From a checkpoint of a small transformer trained on Wikipedia: no biases in attention or MLP.
Each number is 128 + 32 x the weight over the matrix's rms, rounded and kept within 0 to 255. Layers, rows and columns count from 0.

# layer 5 MLP down (transposed), 1024x256, rms 0.115, rows 951-957, columns 0-63
[[135 139 132 108 130 131 131 145 124 158 161 175 168  86  70 142 131 124 107  95 165 149  93 173  95 133  81  95 173 152  73 137 176 199  82 122 114 103 169 171 131 115 157 152  92 160 174 152 141 137 156 187 140  93 139 107 142  65 109  97 127 109 129 101]
 [103 172 141 138 113  56 170 142  78 118 136 136 120  84 109 104  96 117 191 144 212 111 106 132 151 145 146 145  52 151 135 138 132 156 160 116 108 173 142 128 137 122 140 149 156 127  79  85 128 133 128  45 150 199 150 156 150  93 126 131 135  89 126 117]
 [161  95 136  31 147 140 112 151 179 203 161 136 131 180 113 180 147 182 192 192 134 174 123 112 136 102  76 153 119  90 136 133 107 130 123 124  84 103 176 154 100  59 120 156 128 106 130 155 147 160 123 118 138 137 113  37 143 165 131  72  90 142 142 206]
 [159  95 126 109 101 147 138  82  84 114  98 129  92 123 181 141 171 129 100 104 122 125 143 131 155 121 203 158 127  79 188 139 142 108 106  94 129 142 110 102 100 107  91 117  93 133 185 159 119  98 145  99 133 146 155 123  93  72  94 141  71 146 147 131]
 [124 132 154  82  75  89 102 131 132 102  83 153 105 139 110 198 106 120  90 140 106 105 111 108  91 105 143 113  51 191 130 118 175 136  88 143  73 119 147 118  88 147 103 108 131 123 122 131 135 152 115 158 144 130  92 153 126 135 114 145 123 124 124 107]
 [ 73 189 101 131 143 160 157 128 127 120 147 162  95 114 101 103 149 152  96 179 145  94 111 144  70  50 129 140 147 165  43 143  82 127 107 132 176  58 160  93 181 104 113 148 130 105 141  90 144 168 114 161  51 149  93 121  96  98  55 138 155  99 171 157]
 [155 153 229  95 137 130 160 153 125 113 163 161  87  95 130 125 119 123 112 100 131 176 176 116  95  79 127 130  88 114 114 137 228 164 152 124 117 158 150 176 105 140 123 151 118 146 147 132 141 162  97 100  71 105 139 120 179  98 109 146 147  93 102 152]]
# layer 5 MLP gate, 1024x256, rms 0.117, rows 952-958, columns 0-63
[[ 97 187  54 135 102 139  91 115 146 133 138 205  76  92 143 197 140 146 123 105 157 116 105  88 164 103  96 155 123 119 114 163 175 120 154 147  88 127 182 164 144 128 115  83 122  93 119 130 119 161 126 127 126 133 144 111 191 138  90 113 135 132 107 128]
 [ 73  63  93 102 126 157 149 209 154 105 129  90 126 101  63 129 120 127 118 104 183  58 130 114 156 127 135 137  78 147 169 118 174  93 167 154 155 187 174 134  71 104  20 151 106 186 110 127 169 169  87 126 135 143 124 102 161 109 133  77 115 102  96 154]
 [110 148 175 148 130 179 147 190 134 132 120 131 124  83 126 166 150 136 154  44 126  83 100 133 174 168 136  92 101 168 137 147 130 122 151 120 176 132  42 153 153 141 112 154 184 107 135 118 136 107 124 151 136 122 141  80 150 133 150 107 133 101 145 176]
 [ 64 156 124 148 106  93 152 149 113  87 154  59 129 128 175  98 128 124 151 153  89 148 107 107 130 181 159 155  88 137 156 107 121 170 142 105 102 209 169 115  79 149 141  94 111 171 104 102  96 106 110 175 118 185 218  72 124 105  91 109 132 122 133 125]
 [ 82 123 121 124 150 152  98 154  92 109  84 118 137 154 163 123 150 171 192 118  90  76 138 118  88  94 152 108 157 167 151 156  69 101 144 108 160 120 174  68 125 160  98 123 116 123 128 167 119 113  99 117 166 123 181 138 124 144 127  92 113 129  95 130]
 [118 107  57  93  85 143 172 128  87  80 163 133 164  90 187 204 186 172 170 109 157 174 109 155 104 200 142  80 112 145 160 186 139 138 102 143  93 186 145  99 116 108 158 140 148 168 125  83 130 179 112 126 145 144 162 160 128  80  81 185 126 150 147 112]
 [178  95 127  98 105 114 167 128 132 160 141  59 153 177 158  85 102 179 107 126 148 152 202 184 192 101 184  77 163 134 143  95 179 140 140 147 129 117  97 100 149 157 140 106 133 148 186 107 140 142  36 176  96 124 103 109 157 107 139 164 162 114 198 163]]
# layer 5 MLP up, 1024x256, rms 0.113, rows 952-958, columns 0-63
[[102 178 115 157 117  99  79 109 152 100 115 190 140 145 127 105 104 140  67 142 117 175  95  99 122 129 147 122 126 122  54 130 110 125 112 146 126 112  80 128 134  81 131  81 130 153  91  87 142 119 107 126 117  47 139 218 129 118 134 144 132 144 116  91]
 [172  85 185 131 109 145 147 138 102 117 124  90  77 143 154 118 106 154 114 186 149 126 134 142 127 129 101 121 137 166 119 157  98 193 157 179 136  98 124  73 153 108 151 182 104 117  57  74 142 126 123  94 103  93 125 141 121  97 118 150  78  60 129 105]
 [ 71 108 156  78 129 130 113 127 165 195 140 155 100 127 143 124 123 164 136 123  92 138 165 157 107 111  97  81 121 193  77 129  91  81 111 155  99 181 126 120 156 152 149 179 161 111 141 130 172 131 124 162  97 113 149 145 104 119 167  78 110 141  80 149]
 [121 124 157 156 102 120 136 194 161 103 177 126 125 142 154 121 172 166 114 114 159 123  99 153 112 117 166 139 104  92 141 137  76 183 121 124 128  63 160 102 100 103 125 167 115  83  96 188 112 110 138 104 165 104 119  82 121 151 184 151 196 142 133 102]
 [137  87 191 150 122 118 163 176 139 145  89 130 108 168 184 142 105 101  76 113 160 156 110 193 104 109 139  45 148 133 161 166 108  74 107  92 143  55 116 142 176 162 147 215 113 156 170 123 150  97 102  94 147 168 114 162 173 174 179 129 142 117 173 105]
 [150 154 133 104  96 114 143  88  80 105  93 138  60 137  62 113 117 136  74  88 109 138 122 175 108 165 103 154 143 130 113 120 146 136 138 116 153 153 102  82 112  82 111  96  86 112 145 105  67 126 169  91 118 127 138  88 196 114 199 104  85 148 123 108]
 [128 148 149 159 154  86 131  90 123 180 152 146  82 135 101 121 156 122 115 124  96 132 145 104 164  95  99 124 112 143 152 224 132  99 107 113 148 137 123 150 129  94 137 136 187 121 131  96 141 175 157 166  81 193 128 174 128  81 110 169 148 158 163 103]]